Each number is 128 + 24 x the weight over the matrix's rms, rounded and kept within 0 to 255. Layers, rows and columns count from 0. Numbers have three digits each.

# gate: layer 10 MLP gate, 704x256, rms 0.0828, rows 112-146, columns 0-127
# up: layer 10 MLP up, 704x256, rms 0.0883, rows 112-146, columns 0-127
# down: layer 10 MLP down (transposed), 704x256, rms 0.164, rows 112-146, columns 0-127
gate112:124149119116109180124124149120137143120109116098152153129122127127140164092079145143128096144117120134136132124150148135131103135153167139131119128098103095164132151117137139141130078129123146186130139070151102075144115139144112158151150121148125079157127092122115115144113155142100116151135101102094158102133137116108069099116086155112150126089176109146125110125123101086113117153086
up112:096119159123146143130154152126135165130133116109134147136189121097127130116169089149107135123106149113111119148135125120155130147108093170129110121113150139133149142122163128147156140142155139120105123132074126107097142146159159138130126119148109179152162091162128125134137143154114099088116138097122141137125143107109068173147100096119116187171097129150096158109167121174106156139101
down112:107083121146100115108155133144093149096127112100088129123098127113152101135149109124118132124164125112117106106086141108167120165132161138136125097133132138162088136132124108122139077115145127121128154163126143134140173144073127131114114118110121122095128136104106147124127118068129161122128112119107149131171095170154147102113112151081147131149124143151123138135172200098110133180164
gate113:147104106138079162123148130166123127081177086168160118122141128108116124147142111167118091154144095149109207154165118107113129114140103133159097136136091099135110087150104121096125168115149129129114119102087165138104072132126132145128150107142128137092095173096088131115143143050152118112068167157091110095100115120096133107106125140154138129177106112126110142140117075111087172094087
up113:123136141152133132114139122132086149099173099159147122172168113134133104143077139135158156103166128134155147150135066119111127132139140132116089124144136110159116114143089096124095106091134175141152113149116145162133097134110108178165133139156110176117162177147073148089124159120116133116157130132133160122153127139135140137097178169149087124136162117130150096130112142123090136122150
down113:168157138119151127133085161159141116145146126128129102141092132129142104139151147132071110089081176130128135154145123093119146122188083062151108143150118106145100120105121110107127142153114131145128106081153150112124141124137141177144099132117115107162111132126117120124092099124108117136106173124105097131138162120115162117148076081131139153105131131120068140085116119120151167149109
gate114:142150154088133105137158072099113106129102118164125137111090117103168155096162125130142170158098133155122097112162128154147115159137136120108106116145058130140141103132178124114149097093140090116138128135152114158077121136154136088139164099159141105119118124134117122123134138124148117160080159174139123166112127139164087176158115173140148156148113080150075152147100134153125112132140
up114:111121138134092153155162117116126152165130104120116151121104164129133179131153137119110125154128160102114143159131138114142134156147162141110157128133113141094145130135157142147138092124112137143150123129138157130101111111115130121079128150103099118174143131128136187141119126124132140135132133144094143107144110132154097140123120095163078109102131129123072128110108158147109143082145
down114:127098172151133132111085148139105130133113099116174109160132152127128133106155127160132124165141144194149106154134103116115141087103122143156113072111094160138166098121111140118142151148162107170106142104138145133152150150159126145116121127100098116107117128084128130123110163147068151104125142125149084139129130126109132110131108122118119153119121092115123175094138153137172124104110
gate115:124137138138143170152120137153095131073151155073126120121149145132128134095145105133142172111117157128124098084154121112140121139095151112151128116106117111130138118115127126130151142133137140108083169100096118117125128165116177138111158090157144105132084121128115091120081149158109148129098135090169148157129145140172162173124136109153166130134132086134136152122123146140132161143124
up115:110166118144149132182129103126148151150085112131131106129140123040117125136103158111103133165199141166150153131142147094110127151122101133135096116113117081118098134100112109142149117131102151135111128089150109176123137157128181139162108077127137162138145130142124120117095122126072113139088148124159173142159121141111160125128096066116137145092114124096127143135120105159137113148161
down115:124131133164134134136139130163070155117110181140138128081147116140122159076125130149145165089104150182126105078107069124107149118159144143166102099066091133165122132158141126095170131130106137117149135121132163079139153124088136103104133126135129112119124146166185108151090158118112170160104125099104137175122112125117149163087122106164103127149132123163119120113140168119081133114103
gate116:163134104153119122146139138116126066130126124117106119169143156168159135145126150178126109127124136130155167117144154166087090139163140112140115140125120162098132099116127142151139137152058110143059144165149154174086149148145128112125145168146116125103167085157140138085150126127111134126111142105133148115115145140062123107119097119117097127157126162109087135096110134152115144151166
up116:123132130096135125159098150090107109124128108120106184148131154135148139121161125087120135122126126169116119110138126099133089110117168140117111121176095114106130115096157135176168116066149090140105111072144108155107100137125136159122138137132134129147158137096097144134110164106113107152093091140109142152131131122144162126079142129124122114150146114125143209168149111127129140144119
down116:102123118154101097155119108175109126140150092145110119115155098156131148122085147166125097108114103108131119133152130113094118118110129131136156177130104118133086092137122111138094101165107155149121121144091134127143116109125125095097148103113097124086137085144140140127145114121111108085116115133106140126110115153100133062120118095149113136103156052164160093124112096076114154080139
gate117:150162113163109123159106123118134116102153136107112120120128120125159154146153158137167144156143137125156154118124131136127133100114075138129123123094130135079138120148151161103103096117136106127117130135107128115126137102129113111121136115121132151133130102153138091098116131149126077132057164106138139118098101089108158140134158154118173106096129162108135099144126108156138133146100
up117:130086094118129126158104149106134145113122132155124116110161152184102126120135130126121071152137125170148128140130123172134137134131112115194179115093180133158167109101108116101121116078149117107126117143122154134130190118082089146131111150125107135119142137146118148116115120107105117093121145123124108126134133124147120096142103141148187142098156126112112105106119126123157178124123
down117:147118187128114174165165100092113127132164123145100106107130123158151118091079136116099134134114122092147153177137116186107136131147128126157153120128111103122185153148112133142101122099127103113132103120117077140117092144146173117095133146094172090126125099091118120100141121176113092118125129119130126116098107122143141087159146108147123109128106135149132120083121117119118106096131
gate118:148172123087128155113109129115146175119166173169161122152153129133138114150116124132103134098122125104153086192089127093128122139123134129125111128113141127114097100141132172136112120151098136088135154161103113121102143122132138141099154143137136151123144114112125111086119111145128096134151145171112125127109104132123101086158127141147146082090106108168102137073116098135149154156106
up118:139138145116129146109189151113169150136141140144141109120132162124103072106151095142087126129089108111135119154115105154130163147124153094125131177113102117106121131143137150116131147160133094148162130117104133141155123106117134102112135119152099156133140123113144144143135105135120115119139142125130114121134096170130128147136148116092155095117114149124117161141083107140114163150105
down118:132103143142102095146118168153096108146098128092129123103116164121164102144098109103121131120149094094115115150144147138146152116113072136138131109157113129142149098139151122143119135120111128192162167146153151126144149120122127156128142159178134127155137110144154167169134108156109099091153118117130169129089112109107127138144164129140126161104125129111106078098125151144119161123128
gate119:122110113119100110111136136104143126124165123114102134106091126124130126160144125130116148159133155119098128131141121140162093134168159140107130122143142128149096111167135102126118138101112134119084071153107128113101148093171125142128131123126124103101122165130152151109096094102096135115132156117129164103128173174136151129117135144164119108115150168144167136117136124153134107107107
up119:116158131110107175158118095105129148136132069107115156105074070117068108123140129119177157116141147142149137189160144138121104133151160116134093102129105123138083107162160090133111120100099156174180111160155151116107094132097128131176124145122137105081076159168105170108117114137071114116130094111125175096134137134140109137148133133107116111152159112099152141136123137143090099141091
down119:118117089143164123094137128139116141162119120103149189160133136111093148151111132125130157100156097120119106122156108131136144112085141102148154120141091076148139103152150102196123119106099120112156123153143099086107086147135114100102128083138134153129099122146195129139153129128139107099149159166076114129166144134114124173113093132154102126104130077150103123128092085143075096122077
gate120:086107146099141118069159123134151130124107110131125154119149127158100139116147105107133097167181123090134162097171154149150121094091154156140108114126134211109102121143133143132143156130121127119137121101157144122115109163146114162139141105127126114106172097168168104129127126140110146176120099086106129111153148108118120130141126165108127106151112141154124119088110114135175135165156
up120:145097120111124108142154120144118126107105114090132117156125112137142117156122121123108068114127119091124114128156109131129135122126095144124175159111129142164129161112158107139121119157132171122128142139144101143093129131130156155135133101163134132123172103092105153139133140138101137149141139136079141149117177136151129141163097154141117153116148120124089152159148154127139147121146
down120:099126075120131131071106163130108111128108142141130142135165108115106130101115149131124146157189113111098081127134160149117125122109110146128120111099115118135075142103141117119127127131160129098110145142149113137110142139174090125157140107146119125128097138131141092106131062100149112130139133101106157123126099104140095121160116114111133102127132139146155095100129137148104146155083
gate121:112154110123145174170127158173157100103103140138143133137136142111136174115090148133197119159133113117120102149100128117117128110139134089102082139094101123087174130134133138169058103148098138125102156082131144173139158140152129126128129129167148135109147119120147106162180128155127140093129157123143136128110126126120110133117143103146133081138103132129188137160135113125086123116109
up121:152083110096106109081109144172124099114104098144135133094086135121142117108113150146170144066165132123143124088127134111089128131141083134103139137167141144163137154168165115097112084131125154098145094121137139156108131121119145154101149135115179135146122155089125151127081144165102134135116119187171160115143127103150139115159114149154126142115167126119151135083121123147174110127131
down121:100130079109154124124107111107122103118118105123115159119119121149177138130150161151111116140100139138179081108120079130155093152126083106094147123126157113155124108135120153142166143126098155138128123134129137162114150167137150111122130108122141124162121082101098101111107107120090123155143172156113137122146119126101125139113178117097102120166139109127100155144113116129120102131144
gate122:124095085156166169160123177116122136168121139155143134157124132096080099151139141150126096158085119132119096133102105120169131115130147132106125162146127082159107090194090094089114143126093083100136116140127138074125141112114119170115124101134112131118152148145128146116110128142109141094137138152108102132150157103123159140130162158156107130154139091104143140101143133103135086133131
up122:146134160127162120136150118118132127134141126118201149088154150171123116174142090115146148176117117112127128120144156136142095175157139113144134154141138149098129135139146140141159111153164138125144135143103146181122104138125157144090139146154129138127119113147134160094084118157151168124128179135141108115146106103084157129147154154128158137160146150132101139124148135151088136147135
down122:107114149110118097110132146156092113134128096131164094126117141117140119094117102119118186127087136122173130130196108127131152109120156117123167141097134149124127114141090096148115133113137169042146089115112165105138133125112123185126117130097148103125114133134158146150168124115151102105084111108159149122143157111138126090124185139143136105144131105100145123132122131125144134132137
gate123:123122075149099136152124110137108169140164148142067171142118146135189115087141146144126135131134114169174133097157091172132142121180080124110133154115156139099121089081100116144060101135120133170122135133106111115104131129125087091155099137141130174130103115153133147122124095160146104123108154094146094113139117097137127090138128118113108148151103120134143119153126105151146125133156
up123:118157133122124142125124131103127119087134104132167076118095131182138130133126138117100137113161143133107146133125131098109127166087184136153105145139096132139138154117077139105086162156137157115185167135099115090119099108115148098136130154150103113116097067174142131136122124115130158138104134144141099119115137166128125127092144136151148143136120129165151129106136120106147111140112
down123:156138142136143164112137161138093107153142136128121133144146114131146124123109148157127138109142138142133086104125157095149105090119152128137074129105127098146127084144095110119127122107094170112128130146137117124114141144103163188107127119148071096172092113148090132162102142151115151102103134123098083098163149125117188113089150106104125118091113148098093146128113122144109135164106
gate124:134113099180129148134123133131118115147172058138119138112177117112099136155134117141133124122117107127146135136107111100107142138095110118138151130113144116124095152121152161147142122123136148125151163104106174157129118131145102137116115175146090101152124130114136103075162127129089127139079120126107127152127141139124128136128160127165134106125113129156154145111127142140176134109082
up124:137137132137117147126158114145134127145109148112136169131108105124122120153086095130058129145136133139142128147134082148137115096101138099125129173163141116107133115144106120095121167132138107131115095105171084105118161160116106078122086152104090103128119112172115126141150140161151148141107133139116110133122116122162136116120108098133163137124133141127108161133112173132150148119154
down124:083153143138137109167141134140173139144133136162100106127099129126114158119127142146078112114132120151109133106141141130155155105138115163074136118137137068089113098167159102144118114143112093135156163122119142112149120111121178096137148122130088125165124131085158165140093128167129126078119110149105144123147137131102115148122126121121184084160112099109141170113171098180143127137139
gate125:118138128154124130091135126143132064121111124121129165129076131097108173174124118085170205155110124108123144161109146143083131128091155101116136116179172155124153168154116116094095127136108096122122179142134126140145108121138121106112094119167127163152093134125192155124176133131117088118109120097094150130138094142067123076141115166160143137155147155094143100140146165106115138130109
up125:125156142142160119132141130122125156136152126112134076158121095128135133141101154149128063134070144111129132138153110123141160149112080146114118111150127119108123114129120117139143142132140196160081119118192128121140122087147105125154133155117090080093161084111092141086127128106155127149121146154138118134110172134168156173129116117095160142096141120157167157183102148118129114160142
down125:123126108126140140138112119124143152152078136105124131112139117155086155145170139130111133088152097112103130118194144121121147158114158173129160130107140139147124153124151149134147069146161185063128126130123064150107145117185122136100137163114132137130133139160114157135083106168151167118100162130167130125100161111119140107136149120165153118172158139145168168148147125153142124107101
gate126:111189134111116144111140122157130147173152154139146117155166102145137125110154094128124121176116138083141159113143115128056139094112153160156149142118142102103118167154138177100116136090158125105110116109146161141175162159127118122148106141146103151119116135147154122163117159117145134105110076148131110131135119093151113110125115155140166129044126102094108107109091150154063109155118
up126:103113124167127138126089153138122113095154114101123174090110113113144111147127162065154100137109067184126117143108157196160141172144135164158135088129097085157103112111128119142109109179103145140135139122106117116148132132095124100118129140138135123137101131128142107099145099132106072197115094145131113122113131118138109163112131143156109120149129104125112126159118137149138197137123
down126:130154128089138129121119110114139117130091081096105164134116126124105091145059096161167158125137114127134178149151118184113103144146148112145104141091120150156096157128111087121117128145132129157103140133133152148109109132108136110139141159159143129120133113105106147122105187123184116096152136148183160123126137117147094120093127087109160117179140145139152117123178129086148093124171
gate127:147089099099164122107132105169121118126160138125137164159182128132101142113128185181114147138117143109099130122160150122134166132127125136143132124118096147165125132135132146138177095118076118129155117124105134134118147172125100071126067132173154114132142136165105104102100073128178126158102087122133146136140137127070081135092104114142099139127103158123147155135100132151125135144106
up127:108117143151088120136154137117173148211128131099148101132138118108079153117145105118165136112106116098117097122102106165148136112172146105115163062106160137100103159140141109137153146111109079171097125063129162133114113096134156134148109130112113131185135122163159131116140157124109131134148176125155137166155086119152132125139145141137127134128117135091149118115092099157144162105140
down127:106127138074148099109154146104132104167148095148137147132114137110149104132112137195155115117123118101116122171149116101075125108099104155076139084158078129167148141156113111152143120123138153140163176110096124109147156157096146143149116119132130141105143141125132132120106111117113126179114110165099132108126153146115101160119138163147147137149150128139163113086070099159129158136130
gate128:104140165134091139098153144092112123096124169107139126141142090169063140154104136094126105124087102092125170128106093154110149167142119093144090126127145088177124114121175107138157090098093140128094150155097137133197133152170151098131157117127144131181112121147136103104158139153133087140187133141117156121158120175115150126130155136171147147138134115136103083099119159091142142094173
up128:131168124142119141119103135083136177159113137123140106098115158183111107140120151120149150127149126067108094124164162138137179131094096146156134125109117109156129094126154123152125164142172118133118161152144102128148175142097102100123126161108121120138149156117140104113108129131187107113113141153096145143135128123140131113135138169148119093146101153127132129113110140117138169126132
down128:109138090121142084128106116137126114114122090147081125128137122130105084165108107133140104140097102172122153142145123119152155140100137075135125135122159103140127119131121123137138101157094105136131171102132172152145101141180135104104177151123077110160166143176129099115132122141083141139169108103128119116126120099127156137137112100097142120126118090080153137157109158162140111122165
gate129:152139124130092109124101118161107141111138152132111110091150128104113133109107169118125118133131108088128143192097136128148146143105130112181149096143137122127085178142137146123129145093147097131151123120133161088089145152113122141099129144120121093146159088097110105154097142152139148118101163115129159169170163087134137142126095109128150133152065150132159115136129087106112114155117
up129:122104125115096135139129127115089114154121139135134112116093152127122098087133124138129140146127152118126134180133126120164126138122111129169122132156081123137179192165098104130145097125087143122109090140136118145148129128131103138156139125125163137133132210122120124142159164152163092152096145145150136131092147135161118141147125134131126145114139117161131145117128133104167134134138
down129:160105126138141106142148133165179114129142146167137119112157107125165147141121136123125120143158095122100146124121158105136158165135139168129093082137173082125121125152120121138124124136137121155157154155153146128089142126146122129106144165122076117126127090091156103121136102170125140114113150102115118118133147106126141078096141101114129104125145143147119121138090142158090116118084
gate130:088079107124185138124098162147128115125162147100145131166131117188150145122106111105141147130123153162112120108088161104147148080112148112082131114148096087150129158179133162093111095093180124137107107130101174124101112143093128117139129127154133112106108113085087162119118086127125123118139094169178124137125147135141117142159079124146128151131133094153161143148098122102119127107159
up130:175080141122128132123119117125145111076137127135121117161120134110099094140129140132196141141162127146066139133134083118114122153087123138148144128080134142068161097160112130117162111115158128133142153123117101118104165112114135114135136146138100126112132108085127110116092131173108122130134139120110132181137155150144147116115079101136142134142111161127135091091165128116134151124123
down130:096100151154129154150091139091113110180163132117161113119111085125126112136113127083130127154141151114125134153162131134144160140152129072085131125138096131109095089155108083160141077156124130145111105119135122110151117114139152114117108148109098138141139150146094154101159135136108147135095118098145117102127125141103136072175108138118122104083143138140141113139143102149133101119108
gate131:126179131176114110143144136168111105122141129122090152158168132163090097111144105082155127122171160109129122144137121114138114153128138111130101140132109109119154123133145119125137109138095134114138147115133159138128142115113088120122141097140160102150136160147102092143133119158116131140153104129095095108118109129108145119144124149166112123092087150129089118142123152154106101189153
up131:118135109094141111112119139114181155116161138150117136139089119147117073114134141075118134164092136133081145105130133120128111161091154176110119164147119170170131147140091120123143152174081085139095108111142106140116147106148113102147126173123154131113099111146134195074065128142163124123157145123095095139177082131152151096128117093133175073168144119147160108164133118150142152141147
down131:147077124145095124116113141112156140155123138104116167168145110130133140185078141114151135117142112103102114131153095134180120139155084151162109135110128131106127090168105174148126100134129130115129128073151127143152161153153150100108108104116155095131116115132146131151141142152090104149053119152140095124075146115107133121080156153073106142088127070147074155182136116146115095100122
gate132:163092143080157117119168161128117138122129111130130106188119137124054160150087093172146121145127121121099113129157105088138151144098128124114168111115140103150127115113129133096116119127158150133123142140139132099115152090126136120113126194125114153113147085113125155129136105145109120181093158166109098136134114147138075154058099126143110147073165112156134137136091120152129101120110
up132:134129143111085089120116134072188108161151090154157142163130169103147106123163098135061108149088165138124092148098119146204133171120124169089133145170107118131117146135146120114145132153152101127151153134110140081167115142119131154146120137131118123170114100143106119112115131137099149103129131119119144121111111141136120145139127101129148123170147147107133118116111102165135143102121
down132:114112125148159151161098146129138142195148114141108125124152088159120195142095117161101121133119159139121107132124117128104103148111111136129109151108126119117129143103158099139117167147138162141121133135082078136151146121138135115108108136159133129122139122123100142165136097137098124122143145119132136104136121085172159135127160131134126119123079141104141179161125163133160110069110
gate133:125099097091139171149149133156134122107113114158140115145145112098144135135113115149126142103137143106122124141145152154080134162154113106142144151128123135116150127142120127125096116145130173092101121126108148108161156144101117137129111126127186110117109122106130165044105137155106138169156151095122075125066130105112123121091121149100108107112135087145134161141123143141128116105170
up133:081114112146102137126095145151110105125125140149137120125130139107119151111188180145171116133147104123156112118138139159078125138167169139135127168135146143095124179156115143159127127140119086137125136119131169142126127099112122098209137148132123104117142123129174136123131096103102140137134092117140191109139144131125153128125089139146108126175145157137134163150133111139157149152090
down133:161115070123164149105153119154145096157115122085153134133134113125142152165123137129131129104151146111135123153136136146130128160112121150111113110160146136081119128175115169123156134142159134114123147148145156177150100145138126125104169101129139137146107109129155144147158115118070142143156159150126123095109125111100118163126167119086101142119131159087116122112152128089097108125106
gate134:142119127095068127144093120137119105129139105150107135127179114136132138155114126122105162118141166138156110106130123116139127135097120143115123127120110154091135141155157114096101114101136105106146132159156143128120134119134117162078158105164141113119134075151116061118137090154128125139105090098139123141153135092153106110131135093177122155111096157121107120153160107099128123185137
up134:085109149144097140143156123149095156122105167133121102134071132163153136136125137132126095117160158148107144094107148135115121135116140166121096140137141114123084147118113093143135127123128147100147146133154113173141121120125081157155142164151154148131115160185152154128141127132111142109114123071161175118119137105134139119121132138110157116115104110127110111100112141126121136130149
down134:112122151116143101097126108119108125148116146114143125128132152133107129107112108151104144097140147143125144122117137135093116102133124083126147177155126124152166098119074125143150166119084096135114120134098170144093178120201114136131146119143124160156171129123152108122169147136125131108160137121112127109117097169130095134125103125155108088130096098143139147143148128115126098088116
gate135:120103117139119121106137149129129182156094112122129145167085146120146087113121125135083142144105134122099094146087147125106159100063108146047157076157112109145132139106127152120125163123142130136148100136100149156135150116154092120107084101164117142118098120130131132130101123097133099124112104138108113123124114110104140148087141146146111135113146113098102071145153143104124148148128
up135:150107117137118145122110160132103146134131167105146149105150118125105098142162117138127128134100138170065139124084159135148152124138163086114082171113109127143147132174093200108145154150120129112109130112120135124124121120150148141113133108117114118106094111137131132138127126143159090139125103118121124135134095138106130145134133113164136125166133097125122087143153114134113136106140
down135:149137115135137136085110103156102132134160146084109139124072147151140135075112097153094099108165122148113135135149130179125140081139123136126099124115118136128136092128112161127158118134115136155118164109125156111139158089094131164133131157131129140117145120110157178097100115135131108119144153136164171083120129155143160155135113092112111109103140146123167125124118186128117127148108
gate136:124106092124129131153112117105103095152150120123129160151073148129100112124147164172129124118160124173122134152157118139098146117108089080187134119158140137159119147169133131122105107105115107151147159134163088122135145108142127076108121121098122170170097129160123082103140162154119122119139130099142130180136140134139169117129152139164115178151145107156122130154125168133126109145136
up136:128132122081114147136116126150113118127119101152120145133152124148116122112126125118112144130119125144117138174100144165120128132149171196152148144130129139101093144135115088089124121141101142130113082170097100153126139135136137149104115101151159169156165139135162140156105118168097149114152164120138134136134123093155112117148146110110103130131149098136123145118138128113135132095109
down136:141120091113159137140165166102116114108132151101138102106121105095110119139117133137153158123154121114128111157113137095120120111106120103121097120102120140150156120149095170120110124071138138137161118138151107123141137135118137102108135129161183103161124119139148099114110133102105113109119149160143124143110109105111116119094150122165096160133107128144120133117140157138127103130136
gate137:127104126115085135132133163157103133105105127103112145140101110150124137105110101111133111110083162112085119159149133132074112137086117118129129175153122131172139162137153146143118158106155134162161132124091130160141153106116132119122145116176133155145125167097103170117111171140116186099129173156111132113156151105174115144101093102162158165087133136128129127146148144136126100098137
up137:098165124148157114119089146108128134155139154156152116094109115130152083112185118062108114149130086163163132124089124120134078169133132078153135125134117112084114125143118150135084103152113121176153148125134124144096117127155145091140088057103118136096119152122131102110117127124172112136099140099121136138107096109119157133151119146122071101127157130088131119121131076091170192137110
down137:108154149132166141148131139114123074148101133132138131182099111131099137159162086134124139132168120155149138138135132143128143111124146106099129153121081086107185158172095151083171153159116116151116135123138136156155158099148147126075118169128151112143138205125091130128141151138148152142116131157149131143175068162123151106135101117130107126173135118109109138125092131108101136130110
gate138:130153096151103109140152151101135115123126092133148103115123183114148147123105118118129167164130129095127138150110157137158128048092158120119110086095115149134124082173116130123153134113111132110139135152147127157171124115127133148170129134131126161111116130115132119161138104164158121153126135133154099149119139117135122111145093163166094093150107130137179144174138163121122083175085
up138:124116172133148102126114110148128114146128113193151127109153111153108134088142119125132095149138136079132076131123130076126120114122122086122105121102120140132104150131139130112130159143143156116114108111177130098136150117140148127086118093165147114116202134145160124103127120138108086129151097131117121149155126128175102149088090152116105103130100144165143130121136115158162110083129
down138:100146102146089143142175165088156116127117122098112109089089115130136124131102131076156156109167117147146146104175113119089135147112112174091142100138146146078128104087140155169153119144136137097120090139119108145135129171110112158116128178097119131102159158121130138149146090128098115121112096156080166169104131134140154152118130100095110145105130051127121102128152141090161163156074
gate139:109151155128115138117109120126093141095124174174154124140113134123132142150113100101129166161126161102141158128128124163112083106104148174089113105126141148127099087170145114096171142116141164109106138100102139114087143097155104150105121147152114107149092122130116111114126123126144161190109136138133123174146134137126163083092144181142080122168163141090163118126122143109125135176115
up139:172181134084133140130145158101081120118084169141114115095119092127161130128164130140154094086130148118110166099171137080048131153135108103229127128160141102132146152160088129139133151106131127144130108134128164143108115130181149126068146089145114096131141137106189135118114117152143133130109132118130122152102153157135081139180158114137104147138155154146109141123125125149111161121135
down139:128131150128133103178182120141106134105128150116116128148165148093114131145167124142170105097113147116107144128150081130140137082149132122132119132098127093116137125071102097153092146113151141154119144131148121180158131148112128083156164131154124110149112168157080143114139139152130172082132131122127093141096143100150102176090135092116124165095151102127181129148132150084122116106132
gate140:119093104132158173112134106129137097073137178148099138111129103086155116122098070086089121122097121069103116118133138111119123145128134155131119103135115169122136148176111146155146120163137113136144100167121130174153138140130130134087147140137132134120125117116127179138115102150131120168101130145101165093115136158174129128158141166164101147202124079144126103115140126112136110133119
up140:108145098135137104158104126147156105128118160139102180152132107137124120107113114127114113134145106126137152121087136112150166100121116136099133144139118104100144133116146171113099123157108109092094136146106134162150126145143098155136115176168140150142108121157136095141103106153154112141143174136081177131176104127142085132147101114109136118118166142138152109110117117131153093134097
down140:149118150143111185124150100135136118104142127161111118140094103114093165147162114121151120140163139124121100105101178126120098146153124134138138134122119103147125130122167093131142127181129096088176158135142108132173125074109095178119140145143144127144156122123110129128128192100114126095140126183137077149145090132093158085152108141125089148138164132141090115136098125103122161141092
gate141:099166140093152149161136095159163099094089150104106121098082133186130129082094110102078187110107117108125111163089165168119155106079135115133135128113100113115153118108109124144114089154138112079146126077117195126111163128104166141117104155115111153127149070123128147129158133162095139124133149143184109135120097143148153090142140095152153119133133152065115126130161110153130157111094
up141:101139095143174119151119137108163128061158144114154127100117142142176092081110104092147164145143110109158151164125078117108155118120110103112171114114130200080195187130128102128114125160163145105110087146154155132136142088113149150143064117170117125149141125117161109167113122123102141085132138098134121136096164147115141117117118164195087108100144117128127118142104141147120128120105
down141:109120145127119132157097149156159179163134146173131123085101123122122074127113141143068123157119081109154158179141147099081121122092112135111099115144100123083082134142104114151098161163128164170151138104109159088107115106096149125156092142106097139142093116159134136095100124110119116101155142140123121156113127126108109142098071108129120150117165140108128129143160132139116093119107
gate142:108112114132111102108154138107111099164095139112141147098130078135126124147135106137110118105134096111112113103151105112120106089147145138126095153130131130116192131158157089113106110111122097112130112140114131127126088163117137128193107113146123092077104139141130146186146121115171088110147180126102111141166146153144119143124104121110077164131131157118114090137154117113168095123106
up142:146149132133090128124146108137096088157160153165107086104139127081180107132154142147087107117137135089122106115129092134098146137169102119116126158105147138100112134148135154160120146096152089109093142135103117157100111164127131072115196122067126102138132127112098093151142115101121150175116164108085128152154109121110135150129131110137076117133096138100096119114139108138161138148139
down142:107104148115143115168163111133148129117145096140153136145115111111103125142158118119104135118121105148150132117107109147168091151109143139136131122164111103126136173131107125129112094158122117124120138116134141113172136134133137149174096102146126110083118136112146153140146131120119131096104122162150150117163111093135091131068108085148134152120146116118123136113137135093151073092109
gate143:111137132119113125165081155150144100137141129142158186145132141114093111138083102146142108177116168110137132125157145129108167087121156093118149171093104123098139124134133096115122084076155122115118128125117134083115138121104145137085144155135097112174125073087103134097071148154147089144151151141124117098095119164141133125144140162123099107110121118087132124158149146142126140148159
up143:168124065182127078122143110157116115133104116126133122161112149139105142098139112116170082126117173072144121130063153163096129121091139130145142129106137113115112138138158152139107134150102149169162118176120132096123128132097139091138142109136124122108178111114194125109083125161121142128147095134132134110174142146090144131149131135119138119153136179144111121118161107165136102131108
down143:091136117098129157197111123122131171133141157154089129118139122112144125158165086139098112086096172124162124120130128087115110127131114131089149144114148119122128086085131117154111143117117101129119067159138153142145146135124134141156113123116155133142115120119112088104155108113139149111151122147133153112127157148136124096196106117197110125106131059091104138122123081082128140149144
gate144:099161121126102118141140102105115135144120092113116147145138131157117135172113062132110141168075125096119140126129106136102136133172106121136151084128171104125168159142123175102136110117152088134139168098127117161139119125081151134150135148138142132167107189161151127133162125116122092107125151147116101142109129140141138126141105118103115123124077140124135134152106139160072160136125
up144:148139144099156078156152137169169116158135142075144135137106118088124132121148094090142084136145152133097178124126106162129115157103111107150149132130112116139145096177143136121156133108140145112124137105124091103128085147140154153125114135166129138149136139138126147147122137138080134098101105109118144130115101112159118124127137134100158151166104113138137176147140132130084183127109
down144:134136123128103093127105196130109142164100090078148109139111123130163123153154104116121111110131115126124102119102095154094155111148107121110134115125150099176172133156134121139148134157126116105093110132108137133075127137133132108147131164095121157152128134102132090120120129169156098099158105103123180116116166151122126149140153179155137147120110147106112115099108158116148107129154
gate145:142107146131118123139116140143145129113097111153110165149088166101118126147133155115129118145118151101140106127150104117123105104102141111117157107106097126085143143188099134129141126154161112092124102101149090131110138136147150096155142127103125143090107127106183142105143112088206100102115108099139136157143112175107153140094076115132109150122122127148159137166156133167095109089112
up145:151146168119104139062082114120146141112164107083122140171158129125133131114082141094141108081126103143099083147158090133093124144128112148092144144165075134108117123130113136123121175108108134139169141093133172120171166114085137176095133110133115144125118125102140079153137112067105131157128120149122149146165149139125137105089192156111101119131144141111110148118178163130102106114114
down145:080161103136121166108110174129113101107141109127107182134077138126154155155095158144094111099181110135128127148126115138191080148107141142099129110117124145113150155166080166128151110156136148079142149091148096138089131203132099197153124166153137146068179173139158127141124059157195127134091141129145100118139126171123131134148152096126118116124123131110139130170141115110141089151155
gate146:150099146096126168165101143126183119103104164164112155094162147108154113129107160142137108099123127103134111139120187140116124062123139144112105155132147130138142117104144088175145108103115109132131140115165171105159141126107123138137172126133158176131137111153115160128146159100096106139143118106173166116140108139118164137097110130150111119130123124106052174131081153143139085138102
up146:124122150096119132130144113092104071114160107149118153127157116143125111152098114124121112139144133156153131157155138152148117112178149135140109105115107155138119125103184134114151129170163164140132158127149152112139099117105103137131102139134102135112103114148169113149146124163070095134110124102132121109104150138128122156087105133104106098143120112147117121156111121132136159136117
down146:129149125147121091137073129152142102157114135104126104106140114113093115133130095156146123145128148115106139143143144073103140152114099113131122157150123132115093123110143130083119173105091096131118103121106142122103151117198120111149150092080100141114150120144105138109109088114126149132078122127128130116143134074125177149103133108127121128133126172118148134141107145144128140137142